Part of a small language model's weights.
Size: 16 layers, width 160, 2 heads of 64, vocabulary 2048, 5.09M parameters.
Architecture: RMSNorm after each block, rotary positions, tied embeddings.
Training: a variant of Muon for these matrices, 237M tokens, 14484 steps.
Each number is 200 + 20 x the weight over the matrix's rms, rounded and kept within 0 to 999. Layers, rows and columns count from 0.

# layer 7 attention output (transposed), 128x160, rms 0.242, rows 99-127, columns 0-79
221,142,190,224,206,201,203,251,207,177,174,199,177,224,217,168,183,204,172,201,179,201,188,253,156,212,190,188,196,203,186,206,194,221,207,233,181,191,148,205,226,202,186,183,194,216,229,220,186,188,175,198,201,231,196,221,206,189,229,177,204,202,218,196,195,204,206,206,201,188,211,221,232,231,216,178,200,208,199,203
177,218,217,179,210,184,221,216,185,188,196,169,200,190,227,206,191,178,221,214,188,155,168,191,194,189,216,177,214,220,197,175,230,205,211,221,176,194,146,236,205,215,225,196,200,197,204,219,225,199,227,199,218,162,221,189,194,192,199,206,210,175,221,200,220,189,186,205,181,203,199,209,207,185,191,188,220,219,171,224
238,195,184,222,185,220,227,172,215,182,198,192,202,168,188,210,228,196,200,208,195,216,189,210,189,223,196,189,193,195,188,174,203,184,193,209,184,184,159,206,221,167,206,234,187,180,196,191,227,225,176,221,226,184,219,193,224,192,191,206,223,202,198,187,220,196,189,191,188,170,215,195,170,234,225,235,188,210,186,196
183,201,161,241,177,171,203,209,216,215,197,228,184,228,214,218,164,216,179,186,170,220,221,207,187,191,218,214,212,157,209,142,222,206,209,181,213,218,217,202,221,240,209,166,226,213,174,160,219,208,197,194,187,192,201,227,207,244,206,207,206,238,211,172,216,192,191,188,200,179,214,226,215,194,205,230,195,208,197,170
213,196,180,171,178,191,166,203,245,200,229,200,164,204,189,228,192,215,217,185,169,180,214,210,193,201,212,215,202,182,221,197,188,215,230,171,164,192,187,193,176,201,195,202,190,188,177,182,235,215,245,144,170,204,208,198,222,202,201,186,235,199,212,180,223,240,197,181,202,205,216,211,196,230,219,152,190,201,196,220
202,204,200,211,191,158,186,200,206,180,196,219,220,207,218,214,177,198,216,224,191,150,190,184,188,215,201,216,189,188,169,220,210,204,206,197,197,231,217,182,184,218,151,207,196,200,206,187,221,186,192,160,212,225,191,191,232,205,200,189,169,176,207,204,169,222,203,206,187,191,209,201,236,161,210,186,203,181,186,208
235,207,192,229,224,247,198,192,205,217,204,221,205,204,221,239,170,196,201,179,186,184,188,212,190,231,217,208,192,201,209,196,245,186,206,230,219,209,167,185,219,181,167,166,213,205,177,223,170,162,158,210,155,243,205,213,171,200,202,195,212,200,226,184,220,213,222,206,217,218,212,187,197,247,207,213,176,210,205,196
207,175,187,187,189,160,217,192,246,173,217,220,194,233,204,209,153,196,216,181,204,196,232,216,178,214,210,230,205,214,247,202,191,202,160,209,232,218,218,185,244,185,210,176,212,215,213,191,188,208,184,235,192,230,225,190,204,181,209,206,225,207,183,207,184,186,149,208,203,189,164,187,198,202,193,186,193,191,178,203
194,197,178,194,210,197,205,229,186,208,219,181,208,209,200,172,204,233,207,189,180,186,169,246,190,212,204,226,177,190,198,226,205,198,195,186,170,190,181,170,162,191,188,177,197,212,211,194,220,203,190,214,217,181,193,210,192,224,189,196,182,209,226,208,205,180,222,195,196,201,196,174,179,243,220,166,209,211,230,205
185,188,208,170,194,207,201,169,201,171,186,213,235,206,178,200,182,198,212,207,203,209,233,209,180,219,207,200,206,197,200,191,220,194,168,163,191,198,205,203,178,227,211,207,188,187,201,194,202,204,171,211,195,207,190,197,215,193,233,208,170,193,232,172,246,181,167,187,221,142,216,212,200,204,198,178,209,194,197,184
180,198,188,191,213,203,226,221,211,196,181,221,184,198,173,208,180,209,202,185,201,211,205,208,211,194,186,223,230,208,205,192,204,208,230,231,165,222,180,174,156,244,163,163,195,173,183,173,218,228,187,211,222,174,199,196,191,213,197,209,179,190,219,203,160,220,193,222,225,188,212,201,194,221,188,194,202,175,197,215
197,171,175,207,220,204,194,213,242,209,197,155,250,214,220,245,217,200,186,203,201,184,167,196,202,201,174,232,205,195,177,193,156,214,182,190,207,184,186,197,172,226,176,218,169,194,193,193,205,206,224,208,216,194,227,187,207,246,200,232,205,191,209,204,193,183,229,199,197,198,234,201,189,157,211,197,177,176,226,201
220,201,196,199,201,204,182,183,208,249,191,171,229,209,205,207,212,168,191,154,207,210,183,183,192,195,178,185,236,217,207,225,210,225,195,160,190,191,191,190,193,230,196,220,231,209,178,237,188,179,189,196,186,234,198,196,179,234,207,210,199,207,221,219,162,199,233,180,187,196,167,207,214,190,184,201,211,215,194,237
189,203,211,199,203,220,207,223,205,177,190,211,223,177,221,202,219,196,177,153,181,184,198,209,180,220,195,185,220,187,192,238,197,233,194,164,209,192,176,244,179,211,210,182,179,206,214,186,189,211,240,176,197,191,252,199,179,187,192,165,174,191,187,220,202,220,204,178,170,153,219,173,212,204,190,208,216,204,220,213
206,220,245,220,210,185,210,198,173,193,181,180,220,196,201,187,182,221,195,200,233,191,197,188,231,212,179,200,209,233,171,194,220,193,225,221,216,195,179,213,234,232,182,179,215,216,213,234,206,225,202,212,207,206,219,227,229,237,213,186,241,222,215,189,217,191,208,177,202,198,199,169,198,210,199,192,176,186,217,202
150,210,196,187,213,203,193,181,202,215,209,217,187,197,226,228,206,214,162,201,209,181,197,203,191,193,200,207,206,238,205,224,201,203,187,178,196,181,184,183,193,178,216,211,170,175,169,185,182,225,225,185,199,218,218,209,211,187,194,179,227,172,208,208,184,215,189,210,174,205,179,202,210,207,170,218,182,194,185,182
255,197,204,184,186,222,213,203,183,209,209,221,216,190,203,214,193,191,217,227,172,172,192,221,181,214,166,217,199,181,199,188,188,243,200,202,217,180,202,231,185,211,204,209,209,233,224,191,213,200,194,227,207,193,199,230,239,209,195,201,183,185,228,235,203,191,178,185,196,163,191,212,250,186,189,203,222,201,195,179
194,199,239,210,198,153,190,216,214,185,204,215,215,212,191,231,190,149,219,196,213,227,212,195,175,186,216,199,174,192,189,191,226,210,223,204,203,202,199,220,176,184,177,214,209,226,214,219,206,200,184,218,183,184,202,214,192,214,222,208,222,186,189,204,216,175,211,222,226,187,184,248,211,227,192,191,231,234,210,207
202,193,172,230,179,193,211,254,254,195,209,203,215,192,192,220,186,229,219,175,216,220,197,244,205,198,197,205,199,231,222,192,172,197,190,235,213,216,211,188,216,216,203,159,220,218,178,203,216,183,201,241,209,228,176,188,220,219,194,222,250,229,207,206,264,218,219,161,209,239,232,187,208,197,189,194,201,199,194,169
235,182,177,202,185,179,210,199,251,194,174,175,219,195,206,180,166,193,203,197,231,190,231,195,220,210,217,217,198,206,210,190,154,227,185,210,178,187,193,170,190,187,201,186,193,183,190,216,194,186,179,225,178,198,237,180,218,200,172,211,233,210,208,168,214,205,214,186,173,174,214,212,225,217,168,189,178,224,171,181
197,255,195,185,203,205,184,228,178,215,221,203,178,217,187,246,191,200,211,218,195,214,215,196,192,204,183,216,211,191,175,214,181,211,217,191,190,237,196,237,219,182,183,177,172,200,172,205,217,222,167,198,204,221,219,222,171,204,212,206,211,209,189,240,228,187,197,208,191,215,206,203,222,179,228,180,200,209,197,228
204,204,193,219,185,188,192,187,190,207,205,211,216,216,194,174,211,190,196,164,173,193,197,225,217,180,195,184,204,223,219,221,202,237,257,222,182,176,196,172,217,195,184,202,182,185,164,192,191,206,219,254,177,188,221,216,170,186,207,176,185,241,199,196,200,233,174,222,162,187,221,188,205,206,223,168,197,210,188,189
199,196,201,180,188,192,221,198,211,195,197,210,219,187,197,171,205,179,162,225,213,191,218,220,217,204,205,200,216,206,186,242,216,181,208,200,184,197,220,217,200,191,184,168,174,226,192,188,207,220,213,202,195,201,195,200,223,210,241,200,195,193,216,156,187,173,189,198,199,200,168,192,165,200,198,192,186,169,202,214
211,215,237,176,210,186,217,204,221,189,194,218,204,206,145,218,199,219,190,207,218,174,219,213,212,201,211,202,215,202,206,219,181,206,209,186,184,218,223,213,178,182,173,223,198,195,185,191,182,215,214,174,208,175,223,224,187,201,199,185,171,194,178,207,213,195,175,208,175,256,173,228,196,188,179,184,231,171,199,202
189,195,184,187,202,227,177,210,208,186,235,179,201,202,211,186,210,191,207,211,172,203,199,149,207,207,204,222,208,210,202,206,208,197,199,193,208,212,187,209,180,221,195,195,231,209,229,222,207,206,228,205,204,177,223,191,189,224,186,174,201,203,205,184,184,226,178,190,180,243,213,212,188,212,215,188,199,185,194,192
189,172,223,190,218,205,230,201,220,211,212,207,181,186,204,220,201,196,197,227,230,186,202,194,192,209,202,225,181,196,213,255,189,226,219,217,204,217,206,218,189,172,192,233,184,221,193,252,186,205,231,244,208,229,227,220,199,206,206,214,185,189,202,169,201,194,203,186,193,194,166,205,193,214,159,200,209,227,194,249
190,210,162,190,203,205,211,193,218,195,200,214,204,203,160,185,202,179,186,225,177,171,200,159,205,201,198,186,196,202,184,197,198,194,188,237,199,226,211,232,195,202,168,208,218,186,252,228,196,219,198,214,185,178,209,192,199,194,172,203,195,203,176,229,227,177,217,205,197,174,198,220,171,175,214,196,198,229,214,200
189,218,186,175,207,228,202,201,214,212,184,192,195,211,172,201,235,212,200,180,195,146,215,207,225,202,177,178,202,189,196,195,209,150,186,190,194,203,155,235,201,220,183,226,205,200,223,187,179,235,220,188,212,172,189,202,196,224,222,185,219,193,190,185,211,193,153,209,189,179,202,212,185,193,189,176,217,166,182,201
194,209,204,217,229,207,213,192,166,175,189,231,199,194,189,180,177,184,214,184,191,179,211,239,213,177,218,210,215,221,204,164,187,201,187,202,217,207,197,205,203,192,237,187,196,241,208,227,207,218,178,215,214,214,204,196,229,212,165,225,247,196,209,193,209,217,185,208,219,181,196,170,176,196,219,196,202,214,200,208
# layer 7 attention value, 128x160, rms 0.232, rows 100-127, columns 0-79
207,197,213,171,212,221,198,229,213,212,196,196,208,227,174,246,203,231,235,177,219,226,201,197,209,202,179,231,221,169,172,217,196,201,172,179,207,187,232,201,166,218,193,235,201,228,188,174,189,186,197,161,208,183,172,248,215,161,190,206,185,205,182,216,184,215,161,204,220,216,188,223,183,173,228,211,207,192,156,194
208,201,227,205,205,199,227,211,194,172,207,200,180,220,205,225,189,214,222,199,211,221,196,210,223,198,199,184,219,202,175,182,223,221,159,186,188,241,222,192,216,188,216,178,226,232,195,194,197,212,224,225,204,188,208,204,188,186,191,198,191,228,222,213,173,226,191,181,232,211,226,236,235,222,195,217,259,211,205,185
175,191,196,215,217,164,199,180,166,217,215,205,198,146,187,183,184,228,212,209,208,209,186,199,208,189,181,189,211,188,231,192,181,198,224,205,240,166,158,217,227,185,195,226,198,195,217,193,214,192,150,230,211,203,179,202,160,200,213,176,204,179,176,163,240,192,203,213,212,201,234,213,233,215,198,189,218,189,190,216
186,171,210,208,210,222,177,197,194,177,191,232,212,215,198,152,227,197,198,189,199,220,163,241,186,194,193,198,195,208,216,153,181,240,179,224,192,154,206,225,176,203,193,175,228,204,192,181,226,173,180,212,196,191,225,201,178,195,193,231,185,200,186,166,189,229,203,173,225,213,220,201,234,187,212,168,196,217,181,210
186,181,157,196,219,198,206,185,196,208,197,204,179,237,184,179,187,190,206,190,225,237,188,176,229,180,199,240,213,208,201,233,168,184,196,173,202,238,229,192,201,196,229,222,217,194,243,206,198,195,213,187,189,205,206,193,207,205,219,195,220,213,209,185,219,190,192,188,219,215,167,185,188,219,194,213,187,176,187,238
174,214,232,238,189,168,200,202,175,244,194,199,230,207,189,155,190,202,219,197,218,210,198,199,226,192,205,195,214,216,233,188,194,196,171,195,205,237,188,208,175,217,201,184,183,222,167,183,213,212,232,202,181,199,206,161,199,200,185,179,218,192,191,183,188,211,191,192,178,194,239,170,207,252,234,167,214,177,213,165
215,193,211,190,181,228,217,199,181,194,157,232,215,210,218,178,264,225,202,209,232,192,218,201,177,171,196,204,221,196,188,223,214,186,215,197,200,218,187,199,222,225,207,179,215,178,250,169,244,214,198,202,184,197,261,224,215,197,200,184,224,202,148,172,236,188,223,200,188,180,198,198,191,180,220,199,227,197,174,181
222,177,228,223,208,193,162,178,216,199,168,203,176,207,213,206,239,188,181,179,198,174,206,182,239,239,221,182,189,237,213,173,187,208,195,195,224,198,209,179,166,202,216,220,218,198,208,224,208,179,192,190,175,209,187,206,198,216,187,203,209,223,215,173,202,201,213,175,194,232,202,213,192,169,192,201,182,218,206,210
208,195,211,208,169,199,228,208,214,191,171,199,200,202,185,193,157,184,188,173,202,204,205,173,197,180,198,191,244,183,184,222,220,191,185,193,213,205,210,200,202,211,206,212,208,226,232,187,200,167,186,207,218,224,208,226,223,184,191,202,206,228,195,231,200,188,190,195,199,202,188,201,141,198,185,221,224,222,186,214
215,177,170,202,164,201,156,179,183,182,187,174,190,227,202,189,222,202,200,199,207,210,167,193,200,198,199,240,168,214,219,185,191,234,231,191,208,224,219,205,201,217,226,223,177,213,199,186,192,200,208,177,199,217,237,185,167,178,188,185,230,213,175,208,202,206,175,175,182,227,202,179,248,176,198,200,194,207,215,207
209,213,211,150,189,190,203,230,190,163,226,151,224,205,181,170,220,221,201,195,200,191,196,187,165,195,226,220,224,210,164,182,181,195,196,214,218,169,175,200,176,175,179,194,220,164,245,201,171,214,240,262,231,182,211,167,203,162,196,197,201,219,212,192,225,205,181,202,197,230,174,208,218,223,217,201,207,222,191,202
204,221,201,202,203,176,197,219,220,229,194,189,160,174,188,211,206,189,281,197,224,174,187,204,200,222,219,203,184,190,193,184,189,208,205,223,212,220,232,196,224,173,217,230,205,237,188,199,215,229,224,208,194,192,183,177,204,233,198,225,174,182,198,178,161,172,223,217,209,195,204,180,225,216,202,175,186,236,167,193
205,240,199,222,174,194,198,202,195,212,232,172,228,213,176,208,197,203,170,185,187,218,166,195,163,208,228,197,219,221,202,198,160,225,173,178,198,185,224,154,208,177,193,207,199,174,201,154,205,193,171,216,185,188,206,176,212,198,182,187,213,212,219,207,146,206,199,199,219,224,209,195,207,190,200,208,189,220,212,199
193,229,155,200,195,193,205,172,206,229,191,184,183,214,181,207,241,174,217,211,206,200,186,255,219,188,174,204,200,191,244,215,206,171,179,232,179,213,219,214,190,206,170,213,202,228,156,196,177,199,212,228,200,200,237,193,206,198,160,174,203,192,232,201,186,198,192,206,208,217,198,183,177,213,165,199,198,216,193,194
235,218,233,174,177,203,211,201,218,192,209,218,235,199,191,180,195,194,218,169,177,198,193,213,213,198,205,195,173,226,167,188,184,219,198,213,175,184,219,187,182,199,226,184,204,204,227,208,226,194,173,186,231,216,194,188,197,156,219,207,220,181,211,192,183,204,216,214,239,195,227,201,187,188,234,167,208,230,216,222
183,201,185,210,203,175,227,215,190,171,153,198,214,194,202,222,241,215,189,195,212,219,202,191,146,210,195,168,228,170,223,189,174,166,194,191,208,196,210,176,228,203,247,217,174,207,232,210,217,188,225,213,206,233,212,165,211,206,237,176,203,183,203,197,197,232,207,210,218,181,180,195,199,194,184,228,199,186,190,212
201,222,204,246,187,202,223,217,209,217,201,193,170,164,229,210,199,199,209,202,204,196,163,174,225,206,196,210,225,193,218,159,219,192,172,176,182,181,196,215,225,150,244,204,216,213,180,227,199,193,213,198,178,218,150,243,220,185,188,209,160,220,148,215,207,163,193,202,200,207,187,194,218,237,192,243,184,179,206,192
179,178,241,187,206,232,186,148,139,204,217,200,196,196,206,191,179,172,168,196,212,216,203,205,220,219,218,229,178,149,228,200,224,191,223,207,197,182,165,176,201,204,197,193,225,180,206,207,175,199,183,196,211,208,229,193,218,211,161,187,218,176,182,166,191,209,154,203,205,200,216,160,195,236,203,216,225,201,183,196
188,205,200,199,171,218,180,211,170,187,190,221,196,205,187,238,184,225,171,188,205,179,185,214,196,193,180,190,219,167,189,165,242,178,214,195,253,189,213,207,226,184,195,182,211,170,192,176,219,215,192,196,186,193,224,152,183,203,196,194,168,173,193,196,210,219,202,196,251,205,189,176,220,203,215,177,240,195,206,196
196,189,195,206,193,233,226,179,231,204,199,208,183,172,228,186,214,195,213,192,195,199,199,211,169,176,195,191,155,222,170,185,186,178,154,201,205,187,198,189,251,218,207,202,222,190,199,198,187,185,221,172,202,233,183,178,232,209,229,167,191,163,155,175,185,185,199,187,188,197,181,215,244,199,218,216,183,173,191,221
192,225,185,204,179,177,188,218,167,201,252,226,201,227,188,187,223,225,163,181,203,182,194,212,209,205,237,185,199,236,217,203,198,225,197,182,241,172,192,216,211,197,207,203,180,193,194,173,225,224,148,190,162,181,209,208,193,206,180,212,190,159,181,216,202,177,236,169,193,182,261,181,213,207,148,176,207,190,225,215
193,203,208,206,204,190,223,204,236,206,219,209,208,229,202,193,208,175,195,203,218,206,232,206,223,201,183,219,202,209,193,176,223,200,222,227,184,219,203,191,248,208,210,214,181,198,181,223,156,183,205,227,228,194,212,199,219,196,199,159,191,181,228,214,188,185,213,170,223,218,182,208,214,185,162,205,199,203,188,201
189,186,218,171,179,172,191,208,226,208,215,193,200,215,205,197,243,189,139,150,194,233,194,180,148,213,185,215,199,185,143,214,199,199,204,202,197,202,196,213,237,234,207,209,219,194,223,204,183,181,207,178,199,176,208,189,176,216,181,160,216,217,214,211,174,200,180,209,215,188,171,216,188,205,204,178,179,194,215,179
218,231,224,194,209,177,207,226,196,205,189,214,197,175,187,173,224,209,169,177,201,225,193,210,179,241,172,217,201,207,183,219,172,203,201,216,176,198,196,172,214,158,189,239,203,189,196,218,209,212,182,209,178,193,231,199,183,174,176,228,234,220,223,200,183,234,182,200,201,192,189,208,198,169,203,188,184,225,202,198
209,194,160,194,168,170,175,223,204,194,185,222,232,179,186,211,234,198,180,235,210,163,192,186,209,186,195,181,202,208,193,182,213,198,198,223,196,256,187,206,205,211,203,208,206,191,213,192,201,189,209,172,206,206,183,211,191,198,189,144,205,220,196,214,184,198,197,210,183,199,170,201,206,183,262,171,198,211,182,215
222,216,216,213,206,194,219,192,233,189,209,187,188,193,185,222,204,189,175,223,167,206,206,195,194,180,203,199,171,206,196,211,202,183,226,167,211,194,206,200,234,214,212,204,164,185,167,176,191,227,225,189,173,172,204,222,165,204,206,245,199,222,200,206,192,189,158,188,222,208,207,197,195,194,160,197,212,167,198,198
219,242,217,195,198,234,196,221,200,160,210,194,183,207,206,190,198,206,189,236,171,206,204,213,193,152,181,208,184,235,206,194,187,205,209,192,204,204,219,185,163,198,204,223,153,187,181,212,201,163,179,191,180,245,201,220,202,195,171,219,212,211,219,222,192,191,225,225,214,190,200,206,216,192,182,175,202,235,203,182
206,202,192,159,169,201,165,192,209,208,206,208,199,204,209,215,194,229,198,184,211,223,249,189,217,251,211,191,208,201,198,194,221,201,196,216,184,233,181,198,192,239,208,224,199,206,194,196,209,192,188,198,214,200,206,199,203,206,228,226,203,185,206,198,190,198,186,230,199,192,214,196,199,209,216,210,225,177,196,175
# layer 7 MLP gate, 448x160, rms 0.276, rows 0-10, columns 0-79
262,200,181,205,196,204,192,230,197,220,210,199,194,187,211,178,160,212,198,194,185,212,203,218,247,217,146,207,194,188,214,167,193,193,190,228,208,187,204,233,213,229,216,206,219,194,179,189,176,226,203,178,215,181,165,182,169,209,195,199,239,200,169,211,191,212,212,189,196,231,164,204,173,181,203,199,189,177,198,203
180,187,172,208,181,195,181,214,223,246,178,190,225,182,167,199,223,179,212,171,191,206,204,198,196,217,212,169,195,169,225,196,214,223,216,236,179,230,202,196,186,236,224,199,222,222,202,171,147,176,176,212,188,198,206,222,223,194,191,168,182,217,179,206,189,226,211,169,221,203,201,210,200,191,176,201,199,183,190,230
202,205,211,220,226,225,194,202,214,213,181,192,201,211,230,197,190,256,217,222,170,180,211,228,199,221,213,216,174,195,206,187,180,173,212,193,205,188,210,181,201,227,225,190,227,138,199,219,201,199,166,197,214,190,233,178,158,181,198,156,218,188,198,191,187,200,206,198,200,210,224,186,197,202,210,186,234,184,197,180
182,188,189,183,175,202,191,184,207,207,198,236,216,191,197,166,188,184,215,192,214,192,194,181,224,208,177,188,170,168,177,230,179,236,200,146,177,184,209,190,204,187,192,238,196,193,189,204,165,224,204,179,170,187,212,221,158,185,203,174,180,204,189,209,191,195,231,219,182,183,221,193,210,192,202,167,205,195,202,166
185,166,201,216,197,187,240,190,236,168,191,225,218,226,209,177,182,213,179,175,203,220,225,234,222,217,213,207,205,204,199,179,216,208,200,204,194,184,206,175,202,209,218,168,197,174,190,212,196,215,208,171,223,205,172,207,204,209,221,204,219,161,201,180,202,212,206,236,194,231,180,219,195,241,234,210,195,212,212,197
168,204,190,190,198,182,196,199,166,221,199,218,230,201,247,180,203,213,221,180,160,180,211,197,194,214,183,179,180,203,189,185,206,173,207,215,179,187,217,238,221,178,236,207,210,200,200,189,195,193,202,222,228,202,205,234,193,207,203,179,197,185,183,213,192,197,218,212,191,233,159,199,208,203,200,162,204,173,166,167
200,195,216,184,211,194,180,223,172,180,179,206,216,244,164,192,210,165,200,196,170,188,208,189,188,175,239,206,202,199,154,199,192,193,180,214,195,180,200,214,218,205,196,173,206,192,188,178,224,233,167,231,184,248,202,227,203,184,176,201,212,194,192,214,182,217,190,213,190,171,206,237,210,192,206,155,217,196,192,185
204,183,189,204,202,206,174,214,221,156,233,205,204,167,211,213,201,180,176,167,189,197,211,196,205,211,191,182,202,190,189,220,187,217,231,187,205,200,205,160,195,180,204,184,203,230,178,197,232,247,172,193,235,167,215,216,232,206,228,173,194,226,173,253,223,189,182,209,169,195,189,167,211,224,187,174,186,179,185,217
200,213,194,191,180,180,201,192,158,190,191,208,208,208,184,209,219,198,220,209,212,211,206,215,213,189,180,211,192,179,228,219,216,196,214,199,213,218,210,218,214,213,202,208,204,196,197,151,194,200,187,234,235,201,215,222,175,184,191,216,158,183,200,187,207,196,200,219,198,186,205,193,224,217,179,185,161,222,210,235
225,245,208,190,183,213,202,202,184,201,201,213,194,173,183,230,197,222,195,175,191,175,196,211,224,187,215,159,198,202,216,178,214,206,239,216,190,207,191,208,180,165,207,170,219,160,185,193,196,204,169,183,236,200,191,203,185,204,200,213,157,187,207,222,215,222,200,226,225,208,134,221,195,204,201,235,179,200,169,195
192,209,205,177,163,210,183,202,167,188,224,206,226,191,251,204,183,175,235,182,180,209,199,199,188,165,192,203,209,187,196,208,229,193,195,213,199,256,205,212,244,209,212,192,215,180,222,181,204,173,230,202,183,191,197,203,194,211,224,165,222,178,198,216,179,183,207,228,227,207,195,210,205,219,181,211,189,221,168,210
# layer 7 MLP up, 448x160, rms 0.291, rows 0-9, columns 0-79
211,195,174,191,196,215,202,261,234,199,178,195,193,163,189,190,174,172,204,210,195,176,206,214,186,200,155,204,187,183,210,210,189,216,216,165,205,164,193,216,207,207,191,208,230,192,167,222,241,197,181,181,153,212,165,207,184,207,155,206,170,184,186,208,198,212,194,211,207,237,191,185,237,189,198,219,218,206,220,198
220,176,211,206,145,179,168,210,192,191,255,180,155,200,208,209,203,206,169,206,176,219,197,204,207,217,195,165,225,189,211,239,184,172,150,171,229,211,191,161,183,204,237,174,178,198,206,182,187,189,202,185,209,207,203,179,186,218,237,178,222,168,200,165,189,174,196,216,211,176,183,176,221,224,181,200,222,184,196,192
172,220,198,192,220,213,200,199,167,205,215,193,184,172,179,212,212,190,185,177,192,201,189,190,178,218,224,181,195,172,203,172,203,180,191,214,189,195,198,178,179,151,202,201,216,257,217,173,187,208,203,212,179,217,183,202,220,212,203,213,199,202,225,170,173,227,189,206,169,160,228,193,201,207,193,190,205,223,225,220
227,186,224,212,207,197,197,183,180,192,192,254,219,202,227,152,184,197,192,234,219,210,206,183,195,172,201,197,223,201,187,201,153,209,196,198,197,217,167,204,226,200,207,185,181,171,185,173,206,221,206,236,198,163,167,237,178,188,185,204,193,197,197,208,218,213,211,204,215,211,194,205,221,209,193,195,183,183,184,157
199,168,174,187,169,272,172,222,197,225,176,172,163,192,215,242,214,181,205,185,192,198,183,176,173,201,192,211,207,203,192,215,185,178,223,212,195,174,210,213,214,178,189,223,181,200,218,196,183,190,187,217,196,189,234,188,186,197,186,226,204,207,217,205,187,180,170,181,186,161,231,231,179,187,142,210,193,198,220,183
192,198,174,226,179,194,198,196,166,188,191,222,212,193,227,199,183,177,202,215,153,196,183,210,190,197,219,222,184,182,211,187,196,209,200,222,188,204,178,211,194,174,212,217,198,177,213,212,225,182,182,188,201,198,214,163,200,204,190,181,216,183,165,190,201,206,197,190,214,200,187,152,230,205,243,184,191,187,180,186
194,187,195,203,199,191,208,192,205,189,196,168,199,213,163,206,229,195,163,211,199,187,187,159,195,187,206,246,188,212,209,206,205,215,207,203,160,175,221,234,213,195,161,179,213,187,216,203,211,236,228,173,200,208,230,199,183,215,227,206,231,225,197,165,173,236,200,271,191,207,186,211,229,172,192,192,154,211,199,194
207,221,196,192,198,208,222,193,196,180,169,230,204,167,203,244,206,191,240,198,198,216,169,204,197,187,225,166,176,194,166,179,205,223,214,200,244,217,184,183,198,170,215,185,186,219,221,248,190,222,190,225,207,213,212,187,191,241,185,195,175,204,211,187,183,187,198,187,223,199,214,204,205,202,183,188,215,182,214,186
203,210,212,208,199,217,221,190,229,198,182,219,215,220,203,203,181,187,205,187,186,224,228,180,160,195,183,177,185,236,147,178,200,206,212,186,176,204,196,172,211,219,180,241,185,187,209,216,203,192,210,180,189,218,209,184,230,167,201,187,194,213,216,215,208,183,213,184,209,191,181,222,176,193,194,239,197,189,203,215
197,162,222,195,232,175,213,177,202,220,170,192,160,207,239,235,174,176,217,199,215,164,193,215,227,207,191,184,191,189,212,206,169,151,211,215,244,197,215,198,183,196,200,209,174,206,188,215,212,226,197,182,199,188,209,178,166,173,212,207,213,186,208,186,214,190,224,199,218,212,232,184,213,196,195,155,208,219,202,211
# layer 7 MLP down (transposed), 448x160, rms 0.322, rows 0-9, columns 0-79
215,173,219,173,171,219,216,213,208,182,202,194,199,203,226,158,249,185,204,218,204,195,201,210,184,183,223,168,197,221,191,178,183,220,208,203,206,153,209,198,210,190,196,199,242,211,192,217,213,204,181,211,170,204,200,208,215,212,210,223,186,195,207,201,172,206,207,183,208,188,164,181,247,244,215,195,208,189,173,174
206,194,182,195,209,200,240,178,217,204,202,201,193,196,183,187,187,173,176,196,200,186,206,203,199,193,204,211,229,217,208,199,182,235,214,202,232,210,196,188,208,163,214,245,218,191,191,196,246,190,213,207,167,169,234,197,196,181,223,238,201,181,185,217,195,208,196,226,211,154,163,182,222,220,204,226,215,206,222,200
233,230,205,201,214,208,218,179,173,196,177,183,212,196,181,178,218,182,232,237,155,191,200,182,191,198,205,173,212,190,180,198,217,224,193,206,202,211,199,238,182,188,175,175,220,217,181,187,206,180,230,185,200,170,192,184,182,228,197,234,228,210,191,198,254,195,183,158,196,186,198,156,241,208,224,212,206,197,210,191
195,190,226,153,243,183,171,215,231,167,220,212,198,195,165,232,167,181,181,213,188,188,160,204,210,218,185,191,186,188,209,193,193,217,198,231,176,189,213,193,180,183,215,208,193,205,195,211,190,201,196,200,200,178,194,214,213,184,233,202,192,196,196,193,150,186,207,180,204,183,179,171,192,164,194,205,195,186,189,209
188,196,214,207,208,197,186,180,217,193,193,174,168,186,163,247,183,218,195,195,195,190,211,227,201,160,215,173,211,207,232,183,195,196,195,239,200,177,189,234,223,213,193,189,206,184,191,178,224,197,211,205,183,222,218,228,228,172,166,210,245,240,210,179,206,188,211,200,189,211,205,193,244,222,177,186,187,183,211,210
210,197,270,179,198,163,189,216,209,223,215,188,201,209,173,234,188,205,216,227,168,177,199,226,203,193,220,223,194,197,216,204,201,182,244,239,160,210,215,192,205,222,226,167,215,219,211,200,173,203,202,196,188,179,203,223,187,200,215,197,183,211,216,245,178,183,218,228,208,179,224,215,202,175,193,196,235,168,225,231
181,162,213,211,214,197,203,199,168,178,194,196,199,241,166,208,199,200,184,208,221,198,222,248,192,193,223,245,209,228,182,190,205,236,157,166,195,240,204,216,196,187,173,203,184,216,204,221,207,172,168,222,170,198,183,216,214,194,229,229,220,185,213,202,213,204,193,215,183,198,204,189,220,198,226,191,233,220,215,196
212,231,197,221,227,200,239,187,168,225,193,215,187,177,202,220,199,202,208,194,253,199,219,195,190,170,203,208,214,238,179,225,196,226,236,187,192,196,188,174,196,144,212,190,237,212,199,195,178,209,198,171,173,151,212,191,192,213,197,211,196,230,158,215,159,218,225,228,193,199,187,177,206,218,181,197,224,213,201,176
220,205,200,214,196,205,201,189,195,200,216,182,213,187,174,203,168,156,203,165,208,173,176,180,191,195,188,182,221,187,198,170,223,197,189,223,185,202,168,191,239,183,189,204,209,209,186,189,209,197,207,225,203,207,174,212,187,219,185,183,196,202,191,211,217,223,186,196,196,211,164,204,198,200,184,200,213,181,210,190
244,225,157,226,197,190,209,192,213,198,235,210,212,186,207,194,191,196,222,228,209,227,227,215,159,186,206,220,212,201,214,206,209,203,203,228,191,221,220,225,185,191,213,182,187,205,233,244,194,236,176,130,172,198,226,215,212,201,160,173,194,211,181,211,194,218,170,179,167,229,217,218,203,219,207,226,189,230,212,169